config.toml
num_hidden_layers = 12
hidden_size = 160
num_attention_heads = 2
num_key_value_heads = 2
head_dim = 64
intermediate_size = 448
vocab_size = 16384
hidden_act = "reglu"
norm = "rmsnorm"
norm_place = "peri"
norm_eps = 1e-06
positions = "rope"
rope_theta = 1850.0
rope_fraction = 1.0
qk_norm = false
attn_scale = 0.125
bias = "qkv"
tie_word_embeddings = true
parallel_block = false
extras = ["capped logits"]
init = "normal"
init_std_qkv = 0.026
init_std_o = 0.00593
init_std_up = 0.026
init_std_down = 0.00317
init_out_by_depth = true
optimizer = "soap_variant"
learning_rate = 0.00818
lr_mult_o = 0.657
beta1 = 0.95
beta2 = 0.95
lr_head = 0.0152
max_grad_norm = 1.0
warmup_steps = 200
schedule = "wsd"
decay_fraction = 0.373
decay_shape = "linear"
final_lr_fraction = 0.0
batch_tokens = [65536, 131072, 196608]
max_seq_len = 2048
doc_mask = false
train_tokens = 476700000
max_steps = 4005
dataset = "wikipedia_en"
Each number is 128 + 32 x the weight over its row's rms, rounded and kept within 0 to 255. Layers, rows and columns count from 0. Numbers have three digits each. The size before them is the row's rms in percent of the matrix's.

# layer 7 MLP up, 448x160, rms 0.326, rows 213-385, columns 0-79
091:100112113142165125170088149118156104081150203100098153201159189137111152085086154123184144163154123077087092131120079113163146135121179189132133142178149104135116114163188096054098141101141151111133056097173133089149111108084146157116105148
113:090116114118094136120084179159115104165150117103104142163143126139040138166159148085093048170078216088131149100114131138137079115134143122130108157111080124091113135129159162131147150176105111146055074131084126164133120087086089126095144174
097:106167103155094169131077104107109166132174243132129138095163123158128166107149108132122193136167138093135124098086189111071104104145171105117146128110111091109105042107106139128146142129126159096100076100143165048124120144186136114110175139
090:170129141097117120057103133097118133134102096075247114097111131150160138146148131167132071099090165154137184091118161134154144121127147161146105137143118139117119140111112123135122150170132131150115103159147152194058143150149114112093182161
099:144087103126108152161093140083204121151102161146110141102111141048129078126086087152158140128085090166113115170148053148128176181131134084162105127128072126094094145134065168144150125107105080104123155161160138096163152123139123139164117066
104:169108117111157155136140131075060124101084155142097093138087127130125118103122151093158093143093082129119180154099145085100069134087069087146142075137124127109067131104148164207156115093163164122151167154139155101099116130143133079125161079
097:095113090108139176133169108096073084116122133129070053162129100149083145136167085138077141118156141106095148123130114119112151101133057128119118110149105169125087068128117118166131128144188146107149170149099154160140115114215164099191109115
119:138101078133179175133185206131135112102160117093093172126182106117074090111142115141086180127182165132168108150121137190123119133118193147141178119130174215093141085142134130112158148108120127099119127121133129142143145198141138133157155167
099:116119143133084153167167106095158122128198082160128075086160180129076132073129158137112111113129144125178127111090078093163129227059114160083136173158070163169145099103069156144071158097150155144160113090122056120143127120155128162138142141
097:148166134126164147138113175160154133125136175042100108135087118068181165181133075151203144108088119137116139149164064136121100128152089109064123116174083109117144152174161112139166155060126121181124092070174114091117138164175132048146180083
117:123129145132113122112125120106176063138187133167171140082060072151122141103079074153151141136074153162086119103141124097131092118187084148189107145099121114101152083137167143095113123115157069125096199114088113119136148132148100135143107154
111:106157146148146127149111115089149093102142121147122126124133033105178148107082117077160110207080116095110122149225111197079143125082104116109125079137135157112111137157152141082156145158089165114119145068102133172129175127143112118106210161
094:174117082185129188134109092133129100123135136174160138131168128147150149111119109141144095069114094086093106185112175139162157094168077121112148145142152128149060166174154084202129142161110171121119168139094138148121128155143118118181094117
099:148141192105118088133109156075122068137080083137117199103145117150115156151152119164132135084146150096157113129136092190113055064083137125083106098141103138108127167125159069130081108137119098137208167152137172133143192132137166078157121124
123:126140142137115119147125120105058161125147130150126111151134141107129144091183161130156118155178119118099157136108129156098095130054103161138140060141113162154067093203150117135186122127159157103103178090088153067119167151082196096127131114
101:181113086118135090143103105114164150140106068151119094149188144076097107173136217151093123110140129118161201170076107149213106208088145154102154092087154148177134187084166117144112184087069139134112113085073127107125136140113143098130065162
095:127074142178111065125082210118193098115100146155120050090152159143063118143126172118074116081137099146076154075128114088178131084145131148188124126082124145135170147121067120109123149149081097169096118160079134137184094121134155185126208103
100:159100085062198070145147112078161206067116094118151075142145127185114138138158178149157152126163146126152132148113093104123135170171137136157134146142138121117107125108115093196184101153091095131136072155116187089118181105076119111164148125
098:100145158161115158150084145131114112121131147127171168190135179163079121094126157088102063165113157092110092136076163122112132067114160146186083181126151152110097118148186089108105167124133153149121119097206100209125086120103156114120105123
097:153116045110128095119111136166151155113176195124139113110146181126152071149141098099172146102101118093124102066121179163075049065166149090122077123186099070134168142134119135121123124149122103087097156167132146128085159127080096165119164112
102:125103153179111116135056118161163134113159070148150168099187098145131178099104135132127154160080120118186178131105154187089060138120129085082029102114103151193133150165103064170115095092071113112145148111126091124137106131153133135143170120
099:078078135074147088111120115098116159161154106052105131119113102081112095133131154116123116130141116130094119084074119122203097119145136134075142122079121121108129169145173189159154133125099097150079108143142130198082145106108101073151136089
102:069161100172105127095161088093144145117115087122156123134116201146137171110149108110220186167087106113109114151125110138096079136161120126094075087125129088105165143106069115129082083095206157151126108155203131070121130102106106130144110173
092:165112082155107218084136157101138097172150058127101080090120126127129114161089146107145131089126134107083141161164165087116142130118127100164140176154083151133144133178128185182136085149122118128101079172161166110107173134128141182097161143
099:127143132098080160079074112112124125137051078161142170134093143139122097186170128178100125107157134116119112123079115091186134133165092109160080080085140139099150113139120112128127161153109163126095109164140087118097140128152178097155107139
099:189130107094162099155129091118129151118086185128177123091106110114152159143159158134149063042138148175139097183077176143128113126132100139134126139115111096109108143114143090101121114123059100154179129165105085070072120081189130184147110105
096:129128074192126209145117150128128109076118161099147120121123043099136178090119095158118108095133167117149092031126152138079068190135091136105169105221164118128090109056081134121135111094153129115179151156116118095114160155121089169126146071
090:110133164111168155098108151183209158142166086110122161107112126077115102109132140209122157150109164136138139148179171133109127162090122113136159190180135196159143121125188120164095159108095150121168132118115089119132096163143076117158090071
097:107114168096086116119126089118143157142146165173138143141123104184117179147113119087131117127079094193107101102112145103216120103118171146158145170129163141153119052175148157136162113160162089123145096086137142191084117074082158110074143136
092:108120083182152131130140151139159147147190115101138171084095079093081126100102099158149116096121113147170112148176080087100101108116163139126152155164087131112136167104142116117151150070108079046056116121092131139168105116119079110085132142
095:157074125114203118153161162176133116151078128181101106112155136111146165144153077154077109101085153116120142119157154119078169171182101124150140116096108095145158141098054113119152077145112102198169104094123081128057151122174150128084149087
113:059122184161166184166088111139092126145143187148149115122109104192180126091163079095187091111086116070138128092140121126073128108085117095118089103117147123184034123128123144124105178171138107109145061159139159101130130095141125134078171077
088:139191082112141155134151134088136108121141064080164182115105128158161079145125180197154152151215125120154127112140166126086073149140082111142138077089078117180145131124112181063131131094110131088164152120131120062114132168162107148134200101
100:130144086157133116176193116114145094188147102150144162144122139166134105066115173148120070147123103100097146161133145087122119193067106077146139139115109170100107133118058184073104178172145129134189163093119140095168095129139136152143058145
091:085116094165165128082126097156131144101185123156108075109185131127139073054094175100085161144119136095150153112146095066109176132130113098164133149110179112151194166166118204124079136178128092133111062157119114177129133109144089144123144183
104:135064089163136085134097142153124105155137156097110141160117132136144174118100119186115153162152143150093117107118123133184087141127096086072117131132134120055166159065147093142073139069106143142109161135145154145181108116169089093138100113
097:075093133165069124144152109197079147114115108100166139128122099125094106103048083120148134165094131107177118138082101138145148154094106118119093101148100126153142093119177134132145069132160211167093104165138170145128148079186123149144129074
096:110165135100119126133080092097118119127145091116137164060090091113164186116096164064051097132133070106194115141129158118105076079148114099167102103144105149165106109215087167047192169140146084079117108143095167110108132169116139122126167123
104:065076131130138109152088144109104195157184127162089086138142149121137138196133078174128083118174117149101125149131180153222140117133118126141148152175151111169121134143120090078089158154096117129141124126119102120137181136137097145046175079
099:133162096146093131151147120106136128147212086119105098071135155104152101131151190143157096106124099118171122157149118104114109129146130151156116152112076128138150109175169179087128133193091152142082103102088161151150154193089113124114170192
116:115111112163158207140167170136069154159179159154081084124146073160127091080156135150099189092169137175150158167157097132127105151155100184148188139157163176088084103179128117170153142154150165118143119136109176097125174171084123164066156191
101:140221115067128099113099165160117139141119124101194126103124100161155115162171160123106108129161111140137159081134112108100128104106166119124142136118117132122117140084076135075064087098133094209131152112136096106146120090106119120064099137
100:104160113077141135175122166158138069102081110107133158164175181188170111099162103116132147178120132122118149112166111175126114167130124132141109162154145159220116185109142153117187192066103073129074134144168114139165100169141081129163121160
089:160120132121087159112169157136162163145161159155097111083168108200099089093137136108118120165117162184083101096103079204211086099185174170131147104131127130119105154133133141066150078140129066108117135121159126126077123140130118107130103140
105:132096116119116144099135187098041160176202115115091116111166119110121109168096111168105099145083072144140128164057127093164154091148140055083122070104103167133118107135111137180129135151170142151100145113171137136174116151160153152130151116
096:082164097101143126139110123181093104094088133108209125131184133154163133113090164161151130165099160064143141149101113211133127115182193110171152105047109131131128119161145130150141122120134106093139120198138054116132137138140101138136149091
099:136159117111113172126142139117140132064074140130073156105147151067077098166131134112163097101163138106163106167153158158105142194093176118121149079166127097118155195115124116150171111090121138120091086127110108118113133106179164114080085092
092:116140123128127160070151085129088111137126113128083155114117156153104121127174195100117182164139095135082113139162108134056168108134157120134160106067135112099144125168115163142146175103160159180108164106160175098092101139179161116128077085
089:128078126078138192143126130145112119082143114061153106175104063119101152211141091158096133043092112216140101124125111147190169147136157131060134108158108109146162107175129115156167149102168158153060138139154102105130100121154124147076158156
116:086130137083132154134159117112049126117185100109152151132103135150144140112103138160122115098150090165188078118091110153103087098099122094171128132165138153119106112167123125123105164206125131155107125099114154137072116129106124045097158086
097:100140119128145118117137134123086165093120099144147107098136192074105130082199118102104123109172134081140156095155134136128106127148149126082144122151081145096112107158091152175091124150170145158096142138183194120105137164090193199127156107
092:132072106080142134162200129061134148144137120110126135076149174093205081086112045087139119128122119140174142142099175127150150136166116101126128174143129130154160130093064105178128133142158098139133113155172124113133095125199090138144105095
100:102155157143156070109146159134134141100129112087045119137135191064128129155124155136195125110168177106157138100128180157150118134144192199109148096109084070080124158110114147150139106134122075087099152056146145037132113180119172092139145119
100:225090108113126131116113036121145157134146143132089158101176135177090133133076096154180119087122123105119138149124116095082165109141120144103120065108147140099033194095153128111138112140135150128125121104116104127074162069137095116124184090
092:072096092078114147093108109113093151107107122108159092128129116167068135110112127104151205173150125116160107119130110150151117141103092108208077122199084107114141155136127210150111138168139085147096085110138126137130118085119124145126122172
108:090175115140119233161122163142109137141096137107081135201116135135097206125164120084177140124154103079161164083073152118135077119112117150103148118133115135189123142116134161091142121073109148089099105125075089100162161120145098146212108176
096:136101122153091078101132068092131157122171080134169133141124182139126087108086114147098093120109075186124097145148133117167172150085151151165103147150124116087132137081185151202171174148123138099119150127125077185089134126185141137126129056
085:113110112164122126149201153138114171137129151075171153128092132121115140156088087085062103146143107121119118113097172104050098181137156155102116129154127064118130129119170104128121129108162125129153133119171104159158091155151168120103199069
095:166178162081125069161159140119131068086134128113138159168077134134200131105121206172144118134142086181123146085123154117107156140162115121151129152110099084158138111080118101091155092100147123184163087075102059114092129147070209111095065115
106:107104074189201167094146073055113180139096098116173101153195136148131102096166163106145111109145110157158126154144116136119089164166132093092099141100161158077053093191125101085156089145115104153114135152151166095138130127147128112146072121
109:165086145102126142099120178130137108142120084206119126132160197106093138081150128121152132139109161108145092109143155117108158089068131153110129147124140186101128153126122135163108185159189160113111117162107114094155103181073114182154127149
104:174150126107157111095182135188094145117174146103104137145141137135129146184166161162133153100116086153152096075147152106119150110138141170110107156114135108094130196102089144081138127162125202124152127192113133146191139109150172132110134136
097:206145137148141149095094139078117127194096185106061082118060186064115132085157112081117107129112161125121150105108151080097100146074110095070152130113170092147143138139140049129102100142163167098116112171105130109125104092151109115116133111
094:120133120074071122056129134146148053119132152149172148137097164116121113125082147129130086191131121134066177107184122130145136097132137101134133149137136116144130147102106113107170153064145188168120144095197142172182137166165118185148106159
099:112107113143100145090131088117173101147077109163159195115108142124125136131131149160131076159134128166117138175113179101095132124194111123182105102032108133188136072172098093149162110145152182122132109121129113139117080102187164187167138165
086:244070145125131192149097145109105103158157144124176160154130125124136145140175110140146100128157109113094136088134181070085123097098112213132127142144105101141146124138074140143113122168147121111168117159165116246161145138151106124115094108
095:151148162154085152158103176177093141148128149109144141076065147165191144111154038106126079145123079123128136126125106154174136138122147113097190121099165136144161068204117123124152124160163086083168147152150132130234082097129164125134127156
110:141162098108129063128164122077204139124075159152171086175137121089087095125105131147140038086158178108135090186177101156121171122072184097132145147193127114104110122107169112097160081109142177085100133092170180192142110135136149123089098151
095:119095107072170157108129087159079135124078150073128105109130156165149170134090087089096155136163134112129165119164149196091135095156094120187175158164106150116158120098137076129191166144102123104155095128098096092159159044194156159118088102
095:142114086085181169189146169174137151108131107179080109134156172191066084093085094121136170118075108112120116162165147085137218154170129194162194153101159165090122116116172145121081164133111141171139109120183173138126126127161152153133123096
100:143114088147184109077153079129090139127136103133123114148144147145202124145116108137072120108095099096110143078124143159182157108156118149157104086113149189182092065166100119167055141184156166101160114061113139163154109086087102160142091147
102:114145110101105140102125073194106148112099062126128112102190099148113174131186132092074125179159123137166058171121116144105107162129089103148111118141150140140113150107131168090101074131140087142084166091117178162107046130106099102160134125
098:109139145176048065095161109170175095102128177156140107204131099114125162091132172105113123113108102194140125142143209163177120134143100109151114143087079108170150158164121107133150134153056140153133151112098131139125121119131135050168083143
100:149124134121137132159135103035140159178081127099141142088105149160188093152162150168113043105115178136067093122129135106149168113140132206143159141108135143158086106120134149134182158109099144128117170133083109085121158152158171148121125099
103:181174156172127135113171139103186120149180140096148133082105138109110124111095125156203138126077153096110141152140115130110097096132154098141114104076094053116187098179061095154103140167124126153089142135147115085101087140125078089083104167
095:148133123084117141156150116174059131079128156103150090134162126107096150116148137040189143131111112137181096181113158100070087181149153117133126104141095086087178187126188053144122115134110053126120091154127125117097109081073047140096114115
089:115144090181119144117120142113113148170069090174162143163119155080055092153163153119175137170114150145108161113160096145094151123116123145089104125151123187168080152144129164055176153136114193077131188150106126065127117202130129110109099116
098:200137181123169156148118139108146128159126162125147090099134090128114147057115093174137135149087107085087189122171112170141160131094110098069085115088101123143131191157102185101105124168101152110221152065180077103166119136133143058166048086
101:117136089154146140154077133177145121140146136202140151144134120077136121094201097080130103085061117090108191137146172125184184107118138143087112134135107129073130146135128071175109069141123129124173094119119146144102127066090151129111076151
096:142156139134098103129134092102129145138112065147135148143191136065110093195166207176160111107091110184089174091105101090089159150137134108094106191069097179169156110179119102087119135152064133119131152118116089197189091125201145082091180108
092:165125091190174084094144194165135038086157155141052076141150153150092137070103157147150182201124049099111125123124075059165113104115125150173124105099157112120168126183171101119158117163111140115120133072163138110132121122111106140207083106
095:144104131044148188074161123125146107086153154080116101130143110093132164148135099162173127091139131145180159151155141143078099102140132113129131123098099111141185198082106088132137125147140080157083067159092170150113190186106115122086227068
101:126146133136128137139099163138163133153172167156204100157105136115187134147149141079147116139036164143091154138143138060106157138164116126149140100127122094138116114145149118070144172125107113150134178078129145094150152067167151167113130055
121:188162118083141162109167147162072116158133173102119112101092086109127152118133165124153098103058124122142152101117155171102113130180155123175103172116112110081200136103110122131109127170092117156159053129142158141110144124156103114133099156
098:100142126140114153102124114159092114154138122142160151136129108110142091134075139116111102152158120103155055141136148104063165061136164132130156120193151155031106122128065126201119100159122165117132167091147078141121116131168095122161187122
094:090138141096097156137061072114068123105163163157105106141141101111141126124106067107185114128104100147160140132090096141136106090166041120101114125126165066171166123117173167182114104147104177167168139158109112105117180138125132131101096140
102:156112098107171101073130087119156125093111108057147110112131165160086110116064129121162121107113161139039158129112119081102119104191138168087136104133141130090138184103131116162136084147159099122098132179146104105048123141109123141083162067
098:161099134134186127125094096104087144126150108167146101101141117149181089124143140194194068123140113088084134122158102110101185123150109114127084144066120135164077181126125157110140082112118074108087089109070149064077148130114172174117157084
105:150158122070086103118167241093149131139129159126135143081187170148122103159125111147125078137114124156079120124160067134133106171113112153130102118150125093138167131141116115139131094105084123087144189105084116101140154068081106138153153088
101:176167095137098119171074127199108146129144152164116130106154189116167139121134122163126142146162168148175127153144128185101121105126165132160145106109093199127098121060115116137157133115139135138129183107135161167117120137110095150109142104
103:135083090184170186128116075068104105131151138132124128172169137101136097130103137135121120119057103077140133124128194084192146154133128070173109079179147127132099168142088129146116159116093118140098154110181134102161161091149094123188067120
107:113116141120170084129149193091150109157155128106167145109173135133122110090157101089064143140070169133082153150152156116146076192104169064122107086182117151140106099148116121123192160108114087175117112163140139140085134159114103127132152095
099:157120137149137083104145108126143099115172196149125115145140112075147124064080137146137146131056154174182178147110084139163090086092113088115112142147110116136126035114118134126107161145153103151087111131137106144130137092106139143151173152
104:033114094119143097096079075175132126140116136161115139141145083093140152122126123134172186122072136122071144094155069124120141150087133125121121158116125094172142149120105139139077087192119133114174114137126141110125187162103108119106116125
097:122142109124112166113108122108094148114179059097168143171133110190165120163099211128118122178109172092134096151160154118071152074109135130188191116134169137118097113189166069144153143156110051172124143156136172149107086135100120132133146141
092:134090166093161173140200133125055178121131158171075137142145142112093099088171127142096121074127159138150049077152104148125140097181151178171108139117112168102164184170121128117137129194129133081121141093115116128152191180082089138099110123
109:105121164156096111168129123108159168117130071143141114156127190178078173095168092131123095107099157093158067099150150152118136144102150142121042171136147104118134116118162138100079151104171098104109098103104050155110076110120164124137179071
099:104126098073127116130143117128128111068122110116139126122093121124095120076136087192164148189125109133085134185135127163132062115140137160097172077077105169099129069167065178130126053109143111159158118167071106127087092182092167158179119133
098:120134114229079148098130147166145069171155121126119064103092200149076114143118084091110125088142106094120119045198137098124118129091091092154180128133134146146118131191119182152111125121112167108127182108123118129151196132167102166116113149
101:106075126097090098110154128139096080078131135089081116058138103145141123130078087131131167182093116145083093119132086131095108133146088155149125133173112143220114142084090189161041132140110111102173121139119131082141126129109137178088156117
098:164140172081106146143137107154145136131142089115126156090112091062147087112122079184118134146140067089127120154175161129180111162117092126149141154155099147149142131145157148118097197112174113113164071158090136103122086073173141149154148226
106:154159141148124157172108081114165129122122122166180147149182134151115102121122124147191183098150154152136156190101096147136142090078140125090182137126108115119092154145102135187139105149131177129106105125176129161164116190073158173131155173
099:142051137148175069088109109173173156098152146197108125141126112151115158150101160139125112158118184136111108123110082102117115105079116090187113151178136069131161094118098175134091150108092112142079108124184154098106148068155102104190169109
096:112139159075106157112111131144149172117140117099139136074126088181124143148162106135129165145134139154097142127187133073094136062134128133139084093104106076103148152129052179057143085209114148069111086149090162097148113121137094136114084051
098:157108127114130137141176107160141116134082163132165125197121203160089159109175154122124163123131170127104136116156088141114149135108139113110113149136143089181169178144141152186193095183100120148089140168138118157105110122127178143125108153
101:159182112127123087189134166107142136136115129143139112165119121067159103116134151172159142147173141111134137134147164116089098155006127167110113127112178112067119158109127156125062159106079154158139146171151107031131123135124139060165099116
115:068084143129143141146135161147091185134159107128140117179154110106127102099116151160143193160191136122093089114085177180149093135122114139134155072117145177150107110140100116104163136223172158113170116080174096144185120196112143146152074142
106:104142099194139117107109183088115139181174152123093109158181095155099132130074077154138139152130154115124102164185195123176097106128121154111089133141210153133075162177078179133140153142140101055143159127112042086133137095105125118127162134
107:100115132122098113126165153191063160157118085063196104173146168144132155113082090095124099141119074118131175151214155113171146142108124103170100121099162126118107118127171158086090142175125163154075133140159089170098139107125174143187123139
087:167163127154129112087157128133119159111138137149152116061189166101108068124171119124149087102113125182175158133177158208075142152063062141147200182123109127155154122121120138138180086142138129157082109062111185107151117087187118102203115089
098:146149093155172104050110122131107124144125069113087085147155072089109143118108176092048173085131154112113129139127147068143116084144157193159177129148142129094099095111080142135124145132103086126135052094079155152107134153083150176116112129
105:136130121078093092070154071148126164140131134104127114122092148145058160102151108159104122162118171141163092125150102148060090135137146148165133095113056138121109136110104149204134095153155160147153135120148120170104154132151108114237123103
084:162080119183111152076149144166136124075069087107162083059156101168112078100213126153123164100115074115075157110107165124157174141212152164087114106114145216099156083155162152114156132170107105085112101168126118170124070053110174140116181153
099:153129112157111117099096124131166108147134145089112079146136128047239164109159198124123190162083137157102106111086175111109145088180118119168120137104135067153178099158144131121073158137111074146110073129092154127115152109180114186106143141
102:103127108116165082088080164136118128201139109198107100141187127127129116161163184108141130139139117166135137114077093149147113091120115120112135094129165080122140130130139099070101103169107076133143064070096160153139095132111069100092104155
112:177132153107157145078139104073131149132151132146092106096091144087126133129085114127130149108070101166196208128120146156127159095155126114100145116089044128083124223154105099138123140150113134112144126107113111155149115203139155148115106152
120:143071114092144156108187141140117144158093130193094136133093107096118111135165142093114125109106087072142051147085164144170092186139095140120153173186096121140083185088186153122160109140153131116067085128124143164105107129120154104129163115
094:154158124129132167154116115075147138145098144130120109105089091117112138127111130117232079167136141174056134140071090103131129132113106162117166101121099144049150125151154127142129108127117114167108156082115113103150080124201101084141134104
093:102130138145152127164095136100154074138134179209173125106140116156134148145103113149102136094055154088130092118125108087071132105091058082129100121125081133153092138123174128147147098138129150178150145096119176188072160129097109155082113127
099:098174125180098159200107085152149079148165171070101157141059095110157111159086147154136126131108083070158131126186146148153172179156135104124144139100088139139134119150093130113161127137069196109093130122119079089162161108168171098100151147
105:130184083190122087154149166111157131171147154111142090105099102131219151102165145151114168188130093111114123138134126156149090145054141136107117035154125102111132089094066123101084131085121149076169133160125119077128104109130172167187181120
099:093108153085129117108167139086077121092180122055117151122099098035122101123156139111134153143111137101123111167174158143110076122129116083087189138166093081100135080158092121113148186179127140136107131076094093120172129111134098136170126069
110:160147137134151106153157162124142061097142099144116114150130133091103124112137093116137147070133144165152148137114116154103212085156213108145139167183053144066086140099127102116201133098131156130179099150134123163217141061094130143142132160
121:112111086144107138180106154099112147138121120166097138171166125110109115115142153117141161171159069080109109162155132117102149155056130114095122108144144121111138113127103144097147157093146154064106168084134148140147087182097151084168093132
098:151106146108147132139091142183117150143139251079094135075095125176121123074132097122107116145150172097106105154148131055154172166101106161102116136112119122091150148142147123111134165113180066070163167128132134136112129097115098080104170115
095:163078139082143147132120153160130134087089110125100076078179137122117199122154158159176118126139149122097145118119105136141129202133138182102158149127142126144120101140128107139097047135082088139177095132129149098136164111078148163130144153
105:140097131101086147173092114090123149182068109100181149161090119111095097127123086144090134132145098128151064159078132159183100164136106152120108175123120175073110113151153123133137145120095173093130160082171112150109147167162116116133063169
098:114073123148080177153145119224156161124131022193180125169117155172141128113148122156123090158131113116089086114113118093183145144120187165144079131169112187156106160135144087140060104112090133155102148128136149119116079108124139112083136149
100:109165112127081110076126147107174147072152088151089167085135092124131165164127159115118149149141129124151050120112123135143115169113126171102115101133121165076168066112126095106210111129193096116059078141066114158122151071118228135070089109
099:072094116172117091134080115114089121114158134113163200118146132171111062102101136185114123111165122132140064066110110122176161149125111115046125143133094131074151144131140149152112085157132148148127109131114134155159113195191085118111031119
099:117174120118132155074120204105097120113171152082114096150125064133173120110137132102132082160019124173110149139083148126080107096111097099123158090157166129083100098099101125101121133148147113130177093156069128146121157154160132131134151058
102:142116101127141113116132134081125138143127161147170116120169114071144158074141094105165159092057136144113163130162120161085132042128123139064161115132036068159138102132108163131129110140103085127166221125150140123095139201115117185135176117
105:089186117149114152143103115098085164108092116135145132099112080160140131117165097083186126148137153116154153144130145144166139155112124153126074116158072168101131142077143112114104113095141141119151096107117161094132140149103140132118077159
098:084142151099086030133138159139128082076163129139166115080127121103089188135188118140109177185155148137165134090129093138151103115085151106144130145129136198129150111108167137123126112104162114095115134125053149118197147126136174158088146085
098:065145115118060108104160102119116144153144079097138071195106095109141188147137154173142151154159091150132137126177126180150160104075138112176074132113104086180185087153069157155113158102104147180069129117134093115149122085127155117093107101
094:128111133125154054177131112133144157115120128205125077170134099160131143154097097102153122066168112137054113171158176121131136113143152108155126188185141144121104150134162107143167146137067115145148141181144122153152146167081048109119170126
103:132118151138097194111088108147070140164098095093187119155146103188217086153164131085182135124098048123164154117163137177135139084134146076122091131075094097129145105086172108127095156128114087140161122127129077130183132154068153120083120106
099:080136101135142148101084149113094148138072156110108119067123097087090067120139077080095156109106164147109208070122102079149083152139117103132150133097147106120176127109127144084170121211122140128145046141118166173129159100109077116171096119
095:112085074116101151113182128138192093157159118127127144185165082162140113146114128128178139130107117146078119073142140156084135158110125071124110116162104124145102099103115097069114150100209114133163101188106143158108132120081097153114144150
110:163144143073108144125096115131152144077144114154079097146133140127117082081099156162116113066101124107137095176118167110126166113147015125129121187092096099131166116155131172150128143125088132117093134171111165144097148122132114103144166128
106:157167105126158117060118155150152129123123126109133089093164082066161135159083120173125168111122140133117182161116137140081165075089135189161147095134101060105094142058149082124125125064121130118115104153111101065079126110102151091105093137
086:126126102154199108119156114154158131183161075187120170145142123150215132152123181106147127122095121128150158149112111121131100141149143131043076150172141173106063157101097140097126141090108110149104067137159119113118115149128109161170170179
106:041148139159108085136163145081115139136166114113131135181132148186041158122144134114119150122159170125111102121080128151154101140126088077104150104118146117143127086106101097123130120114235127124112134153182107128122124150111217123044041100
109:039164119146146113158119105070112158141173149125109086170189168112137159086177104131149099149143094162134098131108099118178132128122125159116109108103172128137112135146111122159161138128177091085118153108108220152112120089198126113061129085
099:164078151157161145101120118155091116127055103110144085118148129148096105111149137171134175124129165129105128135193078138120107133128104159108095148158094140076109159110114150110134077111170136155124098143156178137061172122164129148146138138
093:160124171127081089111168150111102110175023141145170108160122116144126143084167080106131133167146120052167108131156119115127116190164136158128110137121119109156140158159159196121107148134148129135132120119107140099180136158072142128140175108
120:123221108106099108092144146170193131112047112174162169159145110125130117152143109137110207147141142103105127152153147163116142121160105118116118094140104069188169147083133141172166060132112128128082087135091144160133120066162092065160061121
105:115104116148168106126101146119186120129083184133088140123095134143121156094145150099130174123129156104059139123165163118119111137140116100098106069134140124141137164146188150183100132092167105119129192140146155145122098095107137141156125187
101:136156074162074139131074137109144105138080102098080120114178114084145157125115095145159115143129103124144145123114087136158153192099189161108117101174115151141119180119173201139152130102117126162109087130115113174141140135065138117159094101
091:136128126134086186047179097102086133134156149132122115086109165134149125106187091119155116193098109071125121133167172120127095116189173127097099181162135121120156139073086133096115136138114057136140120093162194102085138112113186147072188099
101:082120174181148209142145182119193117117094107188133146134171095072145169103129127167087137150136112115120143118152133059109141144156130148129115106210151095152114118120144105134113103116098174161172139151138127104095119105081124124145141105
112:155142129095109077124163125154133106142143177123080133099099104062175139107083083194099196105130125084149187093147083163162115111090040102168130133119141104148173121154156148122105148149163122093162105109084198207185176123105123161088105176
099:112113170180137072143078138097105089105120097164037083092136101117119144110143105116149161154120186184161066149146120147164146066080067102142157111181159129148151085121183150159170136173148153107112138118084092131131104119110177164134117187
099:143128117149136115161083079082177126158131135156096102181119088148080114136119102109162195103140135179133190120148201108063170131054147080119108096106116132116095165155139089154157146173088133184081075108140149133167108137140153145186136116
100:122145134139111152120112118064141076113118121152121149111129127171162143075111079165162113126058161166146106153145071133111100103107157143142149110146188141109108142076125094075105164100167075116108099152140133155080160132132115034122187114
123:164097129075075099097142166198159124111108141115084111160082125078122179130129154093099155099150134141140177084112087082156129126130129130141111151119168041127205158128114059117101075152095112103159079161155168159153131097123154101081137127
100:147083169066078164142089108106119138133109146103134130127123111131157134125089197075157128145147127166161153165150127112162148070199135161184157122133110141144150125114175114109175121160097126108076144157098172149107127133186084093097090144
103:125103088131161129098100142142070127129126093108106104162153109111131129105134102141096146134091090117102073124177168120084183113103090121161096204099123151104088060162119073131092126152146089126120172171091163186121141095087144121116163108
088:168152097132151174119126120113138111105124141103138172055168149148082081094146157153133152153105089149133129134120151148128034195117138159140123122117098101087178056096101164090129104116082130102099121138138171116114141093108105157204122076
113:154103122098085117079117097079138128123122097108159131122144178155119139131137158094161138145140185102104113132152107126149117080123153132115067104114095159138174117088152189161184107116105149193107114104093094155113162101112028083167142090
101:189144102060134144100133134187119104123156187111159109159129145193091165098147162125146161134114145167135133091076125062162131137170091129077119100128131091168120113161121139088155089175144074138140087160139106144178139083094107123061136134
093:092081118166111103090101105162112182175131134123112140131139111134140123192128093058090122108095146100218133148106188118120169140130186139071145127117074136113163189100144107144114119174134105096169146089148113099160158074101136154107149097
096:134110127152117186152132142102115076152100140080141121139146074097113147117128173114152138083184082121152089094162147123106091126132137135154125189112082082105123137132110121128183117101057142107137130075092079138087139133112118169090105105
097:156145137126086120077172165092113149181114119163126147085059123053139131186079090122122097082141106192154160081101135157074145097131078110143140133130143103148191116135063120152107160103101149159114081076158097177147112141194082117127146080
089:104159123153126151100158090071126152114160146153112135106153127182133025130150057121151129095123140117077161101098148105097160061155112156131140097093131091092141122145110119124071130098106147115134091085155140092101132183056088079134127110
092:079189152133194152134181148120132119073139137170135062129140115139159103172133111177126156100071134126134096102134152210129156075128112109128105100142107115155121058114128115145137188128112143152160112139154190107068127083114189094072146123
098:087137113135123136161132101169102096160189145156149175157063133178148143088065140158142128096063126164130140115098158041153113141094094100139097106157113168116119139156171114156112205076088079137146159092167133115126086071207089132151154138
095:164176131188107069116124144147114184076108078123157143133096097134158095115156110087118124182189115108118114123116153155116128092094127051185072036090152168121123122118165082095128147173080113062143136143081134184132121151065189181152124156
108:077104086108108163135157129161101121106174113102153171171142076116195096108147077081080115157151093144208096168104132176182168172124103126124149131145137147159097137183113106131144066127140126143125120100144128103107121129106091167096129116
091:093158146195090115073099144148185153094072151167137158123153104125119105093142112105192188147137082134167099138159107117123142140118153071152151127146105126076140144170168091122099095054127118146101130061139111136146133143126143103131120172
099:069156185211117133125055123075115113186103106088146111104172158160159125086082101119162159150089116083090102135126132152107152097101151150141071110090184166105059134116100126146160142146093080098167100126113121133111111124130116151041107168
116:187135140145093107100111119094155129088095103137179139117140203159068136161089170171139056121155133105128108144136148197120193152157097206140100126063092130098163117104170092143133101089134136157142119122128153215112138123128121153082102152
097:082160113148115112167148119082118148147113130134138095164147106159122107109073090127130214077136108113093166118120127173112178127063190065099090167151125141080126094181112118156098158150138128160146121184088158115102126157147128136141103124